From a checkpoint of a small transformer trained on Wikipedia: LayerNorm before each block.
Each number is 500 + 25 x the weight over its row's rms, rounded and kept within 0 to 999. Layers, rows and columns count from 0. Numbers have three digits each. The size before them is the row's rms in percent of the matrix's.

# layer 11 MLP down, 128x448, rms 0.129, rows 63-127, columns 112-223
099:486504492524481538503531506518473506487467490501505429518494464492505486510498539468477502507540442465455516472505531501502486535500523509473522540482477462473510512479469505539515520524519526486515476527540528452551510490492529503519489487498459495487490517485543540491474531524509512490452513466485462499555497529518523497449476479516
100:542505511488498506467493487509504533535506440513477518495487470493496436532443531502537461526516475527483496485505515495512512519488507468503473509464502466494484538485498461500432529489484504453513501507514526530501467462516497485446513527484483538498491514562477503504484469532541491493470490504482482447469514483519511491543529478480
096:501485527501510557489508487510500526512493508474485477516517464495531494452451510517474541466529509474511483538480485503518496542512521532513513471507496481480476513489492498508460465507487513526518496512495546512540535483484458547543489484523465490482506539470510490546490469523461494473487481505469487493531466537507486531509489491527
089:496486536509503487513505495483509470513491505481482509453543461499508551539528540488514456514509498485497455513476507573482522529480541498483494509560487474543494491501515481514542512501514469514530491481543465489472539499490519483518518501499479516491489460552546475526510469523508521468491474457481553458490494508524509425541484460523
102:504492500441481521501506510526544502531506499520474482507455508523481445471465507477507536451484489522512543513466473491509503492491472503523520482491558511506461549487509520488527493484483474508475553520464496509569494514513543514531481524516488509471513473521473459460472463501471460475514507507510545483543507494512470550478475594540
105:491482496510508436462504491466513513552500505535480502479523549498536441528508510510502484510503458496526493482492487485527500476467486533460521467485490531533508481495504496515503506506482491460505494513495519460513575498536502528474519514473491491469490482501512526487488470510514450502471510447501509579511474507483514533482515549536
098:509458460534502508464501520514466537490461469501510496525479494499540498500497495533545480496492517492508484530506508485510511511462481510486462499465544489490544528493526465486448478477540507433510509485473477521469488491511493491502458484531496514517537487523501446483575461505514493511480513562515503485477510497555516503516540483483
097:526470478536495534524497511496497514523503512520531550492517480546499510473522486501484515543496455515505500486524493458482497538504485496498503426534523462488507448493479515478488471540469504509509510481475482486485530509487527523501503469527505465535519505532463441493497472523485494494459483510506509515513486504486465477514498470491
101:509495506531528523503525497528476495478485495458503545497445517506497518489512471491525502486492478535513479517515473511510527535475507523497508460542504508503504493510494498487546498506504504541464466469476531523490472525538516502507524493494498488586498520517491485510504536521555502461476484537504471497503506474546488527500504508492
099:512494487480496517478491454444506526522489501492504524510518503496454525473503501526483487523504484509502493467508494516494516471514521533427511496511480475472454499481478471486496476530535509442524494512502542466503491484484504467485494488497491501475462540524512530529510454530497451508510503500529519476463537461512492514486480544482
097:531524514550437505516484514486507509498540520448504480532480471504498467517489518487509527526487535495461481501515497507486477522499506503473535514491539500511517515499489548513536523447464478502491499467517499494496508487538501495530513495510536463535518470538466478500484499478544525513507497438488510463489504545493545535539461507500
094:498500508487492539520501535460519535466454527472524479519482496486467495526516477509513465496530540555426480511524437531499510473549499510496525481449504494500495516517502498531538450495514490489483485521516470513481486496506447433543473510515484456485475504501489526512502505513544470527458512509520511488488514456527490494515524506501
104:523525464523520513518514562464518496450523521492499496524436527484464525507486495502461502452486508493499524505492458514497485517495526506488543481515467482489501539486504475493524492444509510471504486500480459484500510526497512516511538523442534494508505500484485523462495468499544483554474466530473549477518460558534508525534511539521
100:529515485488521490517539486494495542532449489483550477514479514497539464525491497474543535505514525563510465493509480484491502482528531456498521521555479489501524529468467503495478444479483518554520519507450528479513538500503476490528509493480571495515524451514542495491501496503525532475507484508488516514472465529492525504547525483490
102:492467492513484493483534511520456505559430506495497514501510459512481515499529509497507534528522539478560520465474518464499476515495503510504505525479467511494445503502551491495534503515498535463529485444494478473514537507510531541486534497502517519483496519510468529496488525518476498531497497519521523559508491523526502534521513468473
095:495494465508471444503516525434553542494524463505520483463492506479484490515482517499508501537501535502525486488503465522472521504522521483492523498495478509492503450454474533473487474502435507509515485507512456482536543487485508525474517524522517485498486471541506508477496509476540487490490491497538507538459541481463493511458501530468
098:499463477486483524485509501468486478507512510528492510515554487485548541498540475549503490559497519493479559507490514490505503480504524539527481534477528493516504451529474492531437511525509446533449485522499546481520478465512511473525501489509495518505467541518472446516529494506522526506494531524518552486531519478513478498470513503486
107:526483494587510522494544511492541504499506496508514503519520504479524491530491505474481520542507507454483496491456479494485540520494482498510531469505487528483477501489511512538521481487481489488504495555490482483503516507488505487558512517498532481464534502489538526453466492522542479491504568463517462542520475485472495517524498490502
092:478527465520505487497472478511508504510534473483501537491536485484553487493492491526488544502466486550473501507490462538515485473485510509502515485491540475455519455492493492434503512522529499491501486491452500497498488487516529489502519457518520469539456511520529514511520526501424528490523471479551478516461520488529504493467497475448
096:539570507485474515540461501462483510522490498535498530485513468486512476495513515501509505590459471495502493478523492544541501518515494510436486554446507505456478527496508472464530564516527468480480492453488477471505517517475522534504531518481504517425513450507550495493503525479512481517509488526478500452467484505522544485443471497559
094:472493532531504537496506498519514446491517490513462516490472481466467478441450491488472557524475507489491495542501530467489486462492537510516453499568481510500499492515499538508482516502488512527487446489510539517483474506530465499496490516531511500511521511533480530497479526507514512503518484492536458536519487470492460513495538489484
100:523497540556473528537488474497485509458516533543557502493513506511512496529524472468489453509477521482503509513494512488487496524525465500462497483556473497517492523523483504474507526478462523497507502497477467522481485525446503529492479527484487525484493501506510459487548519521507531504481555558506483432498533518473509511503489486525
094:553488515489537478480495498508472500485536465536468528498499530480520471531486520488528487504500492521471478470506480487509527464480460464525480482508448480469512555493515446506556488501483535516498471483484484526494485488495461502539466499492503481476523514528549485482543493457520496540529520527532495479492501493506507531479476511462
101:515437492524495506493493473520495460530514463505538482476490469475501444506496517504496512517472453489526493453488508508517480486508489505508524484455531559498491462508514487518473469506494551473507534548485485530503519523469479498495520510530524484486506492524484529457468463487488500494471458454496490488501488515504506513472501476467
096:496520546446502505516547514494508503483472517549514459493512492524502503502486490559486521483524508490536526505521488530549477514542513497520505532516464525540510513510460491504552530479495514521508479495510479458490488532489485483484495540525532523488529441506464491509488475516507533504543469475462499469479510508461501477451507484507
102:493529477469524506487498507414501468505479470481505467502508509498510456480508505485479463510505555506509518485518515491494484531495495509528511509517496519511483470512502533500452498513453505523527509505510504498463535510534528477513503543507478510432487474506472531498502475517581480496524485465467488473476475454455514491515488553487
112:530461486451497497523502526530479506507532511500531516549439514491436475507494498490404498507505527495489448488475481506509484531522523519506490475441501501524531539490631486565514487483546512488526491492494455494504506515513469483506487494477528523480496492459450508548511525539465506480447489523461514526525504500484457455516439517493
103:532496523494553497481487492513509490540496440507479487517485506503483492513483536508494498446507486469529463492473520434490485465503521479508500519545510473455455489402488488504464473536482528519461494494482490479525505494530528529497498498528510518537493481484515514543486474455480534557503448482510549515499515507498470516464513492463
095:510520470485466494507514510556530508443508512525476504505497481485445496492529527512496525548499476491459505475486511495485481523463451497431519511466516513521516498499519481523491482509481511575542538515488504508466472509473456464520493518517522520521526481495473461478481502453463507495544500505551517499504481509521492472464492504486
101:494503486474538500481529507487518488468468471497535510562470481525476457500489531482570521428501518469516529493484528511519495493527528502440522489509480521506473516461521470537502509473498519581529517512498474469496477492476484557496503506489507522490470484474473487466497507506537497500534546469463505518515465540517476521547509522492
098:462466458506479502488474483480497511546487525510527499466496517531466491539476521513471499513522523452471576465458499499508517518507481509491502488556510514521488521517498482489464556489546475530524495496480467472507508455525516484516523511496503455494538543477481505497521516501515486474507496508515546479506484476508486490494464515507
104:483537531550523458462510494498523524455506522522511495474505476530494489482529527455525454481490527512509485484512508528498495484467491446486484520528480516488490469521479514495492524475514502519527503471495533483474545485498528494483518480494505516505472507488451496486492493501492502539471513510537483449482515513449567458470480473506
093:507454537541499498510448459496534494533500491486523526527500473511519500558520519502491518565505508478502495499509538474485482491517520509492491497519439561483494457494464482489441529476481519539469509471518488507484479512508486512478499495482485506507504493474537486501450514516466490521477516475500473543548509522461511525530532501524
097:543506533489502473495530548461492463484466485460490509496496538541482537501494443484525509518481481501500478461482506462472527466491531452531505502535469504505495496440529510523494542511505533513487488507531492483493470499516494472537501495548506496491512490535492500488484486485478534513481504552469481494496471514489527498525491511483
092:466515529508531527505517512507530517503479520481531481532496504503512456460502522517516485482496547463557516482515500499506498476470518483505462482502531529541532518492506507486482487501499510496535478510525472512521489503536509517507517521527491511523492497497546508493512549470489498475498537481481563500491528471520523498494526488549
105:544511528485514493493498521481510509468511469462537525489492538482498580532509499522494514490472487475476538556466504457505500521479492524513465520515481501464490521494495501429533514511475473489529548516475508520476505506472508502482455540508439492472505476490529508466499520474509516481507498466522468477508451516495498443448496494516
112:483501505480484499557476516501547528463488481508491469509508504478483495525474538486486497498516525506513467471495499531486556495487545493536493461534499505508518513506518505520512475498503524450495488540509507513465480547505461491531502515464500467516511488523482463528514489468469490482495520501499459490530476519506472521470505481482
091:532474464519496519486492520473500466510483511487524480464509497507513484489541550545501499458528567513507500524491467483485450512497489507558493517530469509488522485496492558514513525515533528513468520514493481478476477521511479470491487489463449508512505503499545504503464462511464486479452451503477509499536517523459535522523525466526
096:489531444468504526527500457526542480519501471483487471498532548526522557535506492489495470482502493536438560455507503473494507508536537509500505510497522497503528475525499523525502459517504500506512488485482453548533540473492482508517496533466468473464530481521547471478517465512555508513508509481508468500530459473508468482512497506528
099:487482462542515565520497523560474501515505485508482472529465550474492462516545489504505466490465501518459530480519487479505491477519482448456507524482524500503484504472505507497472479488496523537524516535510482475509496516488491519536514535521524475536496514470481461520517445459440496532497481483480487452507543504526531499463530520457
104:540493518518501493492514492524458501515536531483478455513506466492501478492497505451503490506496488488524502485505500522511447459487513485490473526500513480462512493508509523493495458489511486509468509445519535514491501520505460534511504503533481514469494512533531483526538537518482509448477485524489520471508518549520521495494478491539
103:515488528504493490495495479510488512510541515490517487518515477511517529456511511502495547470521525506503479538492539546504495490477487510514476491513524480494510517493514498433505477496546493539512498450506482484550483518454509499472474499484512526511487532463517482475493555495452496469478504507502518520534469498521466494458499522506
098:460496522479501478510521475480507482486529479495532499501530516522475509489507435513448538459484496543500455516502517515490510514512516450485519506478481519536495531494492510488483512506463502478508521501545511477575553525457521492503513487494498467534502496504501521489500442498447509515499502470510493501522470539496474531520496515508
103:541479546487520489467534470493475510500470546486502515506466489565435526502535503524528476489546506524459486490529462503499490487479488476465470512485508511492501486542506485500521471505497475505467477475531511520476535467538505490520484490479473531502477478547500506524525535523529503492515566559519509541491487522470500527473473499527
097:530529525545478508489503481483504489534512505509457486503558527482481451546532465482544508510513517517553473531458520528506522500534499492525501493524508513541488502514483517529521525490487462504435532525508487488537449466488518435496488490498500548467484460510493494508513456496516460473533492450480519476444488510461446501459528530503
102:462520514496485516480496490499523507488556481515510496499475491558472518473496461499523531500471485464508525453497538509518509448491468476534470459488500511502483517539543451508549518472484529419512500502511460488536462561529478532519510495506469518483518519422510481482495494518479497490500506504486489521517521488551490516442492477456
099:490492475488549491464545507475475480497524516486498463485502478526499490491507525510504481493526452483475499479489469480511562491480521543470475535461488535502475518500482510505498513459469490457478521498471495481469469512528446440458498484490520470519514503490523548477547535472427482508513501536492497507471484498534494443495481478501
094:507480501527496561420479526487477509501507512519501475498480521466495503481472483468485522503469487503533468526526532496492476465528460469485499494525494498547464501506519516507473506537515472488474497485498507495497522507463548519431498496471537491513482517500534480523492506534502483522466530467496513495511547509510520514514479485531
101:489496491464462508540503506506529478537517500528557494448483561483534464555496521507456505527480482500534476478513456494477529515523523531454517521505504537484477531473498486507505497506493472526530528534477528521475543498489487533503509500532468482454516485464495523506514551489498512487546515484525454543458474448469510476471511517474
105:456472500470500484546472494520502500498471521515485494487509519466452508460486483484524506569521473465517489499489517514482489538507533477486509489469522509536482424537502479490466524479573496466485465470497512478485552516472465498460517490508476524517535489478477546549471543515511464479519485466521487512498488533509486480501496478486
095:514501523464528554475518503524483528481514514507518536509497503482515510477521575506521478532494427512525464525491464521491494513498478497487532494449511506504488457549488474536485483489479440437440513492496502524533469557495510475542524502519541488545493517489528548516491496480517511518549494492497460472509530519533488537516521521505
093:495514501473496501541521442575513492528510522496470495495528481446516490521523452496544502480525504487495521489498540492524459492560461514519470534458543442503518495494520498507487514532526486562519506487534494482525535492517443463513487543502477499513507507483515518500482503558539500467492540522488488519512483519478502513477513476484
101:479528544449520485527508549474489518476485498454544528521472492468478490503454528520541496541476519477487510495511507508499506507525501526567523512473483517495512522498475504483492425477508519495512470494494538472479473480514521492508510478488522496490512506523485516465518473495491508491487510500451491571498483477483524493553475502495
092:466497503480501458482519461502463515501479514478469498494530439530520475483521504489463512471480510472509465480501491498512530518484524510488494466500510494455484511511485496490561505500475495526558489519510491509509591476524502500489494524510508493520490483489483498563485506467514501452494512475510460514506528518480521496483485479513
096:489474484471519438513468450517564462465493488481507498504507533510519469540492468520516488527462533475503460516477509503499527518506496453449506504463477506484502476477470443494504500523517510546495516506528471500479520476477524508513536507472484503512504526522496492466545486496494510482483518565509489458489509549504501484488496531519
102:537483506492484496553516504472503492502502437480514488510461504527479469480487520486496499544493509512465517535531462499517489495461489496537508507500520485490467446510528505521464516514484503573502506473559527510505495522525494506525491491481451460516495506512540511499498533553511521471450434521540499539472505526466508442561467488486
097:497579539535512480489509477512474503527491482460484521490508459491524464510469457484550473464503536565511476486506514513505505508491548532486514532523482466497472439488512527502468452543517470512493514488484491528453422502496520493510478483495512570484491494498503498486526479531463480486473526517541514497492490535504500487546496498448
090:471488570518458494461471534513505487499540484460521475469494527518478525508487530519473540500470491486514512484514555533469525518477496482540503488528504518514509452517535524530508522500493475518491462520497545489435504485464483518526503458478487489473504446498525544502511456524507511504526489505532483500524458424505498458477497466495
104:528496552472508519532530469545496511480505558491481498462477513491519512521506532529534520460492490463484510506509521490503493486495453506511496474489494525453526500425470474464469468460426517482497520506462527484465511490510505516488485475490497531498493529507509493468517497462504519494558500544514497553490491500529525492520485488489
098:499498483475502460484515457453476536556520505527523533513524521506545483504502495532504501524517460524496454497514496484481537526518437482499447509483509481521507518514485496483495494498493518449472493525523499540471446517479499530508485466508501498520490510520530471531531537546518496506499526508489502513480533507474511484502520527497
097:516547490455472477486455513509535514484454504530498516526540497525535507440474521482493464525483508462477524488509497509503498500492494480512530540539490501487472479482510490509477517472503519489480496506495515532545534485494511473550498564540471499474508492524450490534494475480478488509478461459459504453503520503469497491519469503541
102:527505520468514511512499470455515488468499563536489465458487563534548529473538482490500493490505484490509485519494525517426482527488503521534536486513512465489555496531488542514484524489528529480496499501530496515503472515525495464475518493498523489491515499479509498505475517497514485513526470513497495492494508528474510499477521476514
094:445486508494501485467480517528508481505482480503491501489509543508525516488515502471530530537518494487508510510502501508491501508512494533485488508486490506495505534535510490479548536507502483527540518485496549526517516525485491501506504464506490515531500513482522482463436507481540534465472513519428495533500522518477468493558567468531
098:499511517508499495493500513485511492499502522510486512539450497522491507483471504475490478452492521538468506504494525486514524471512535525487506478497483520510476517535521501488512535496524471483537497526513466490533486496482465485489477458510518503534452487506489506526489487483481528486552489555522522506496528465483487503514484533488
096:544493461518538490462478454477491490480488505517470487494527471516538471469518484523521475449488521486518473443489520550476507534481531490545504486479531520506425490530475518518473514544525504492535498491514511500495508485510554497452494495541508516506513484511483522514471500532475503516472456503510505446509514478503468521497504516524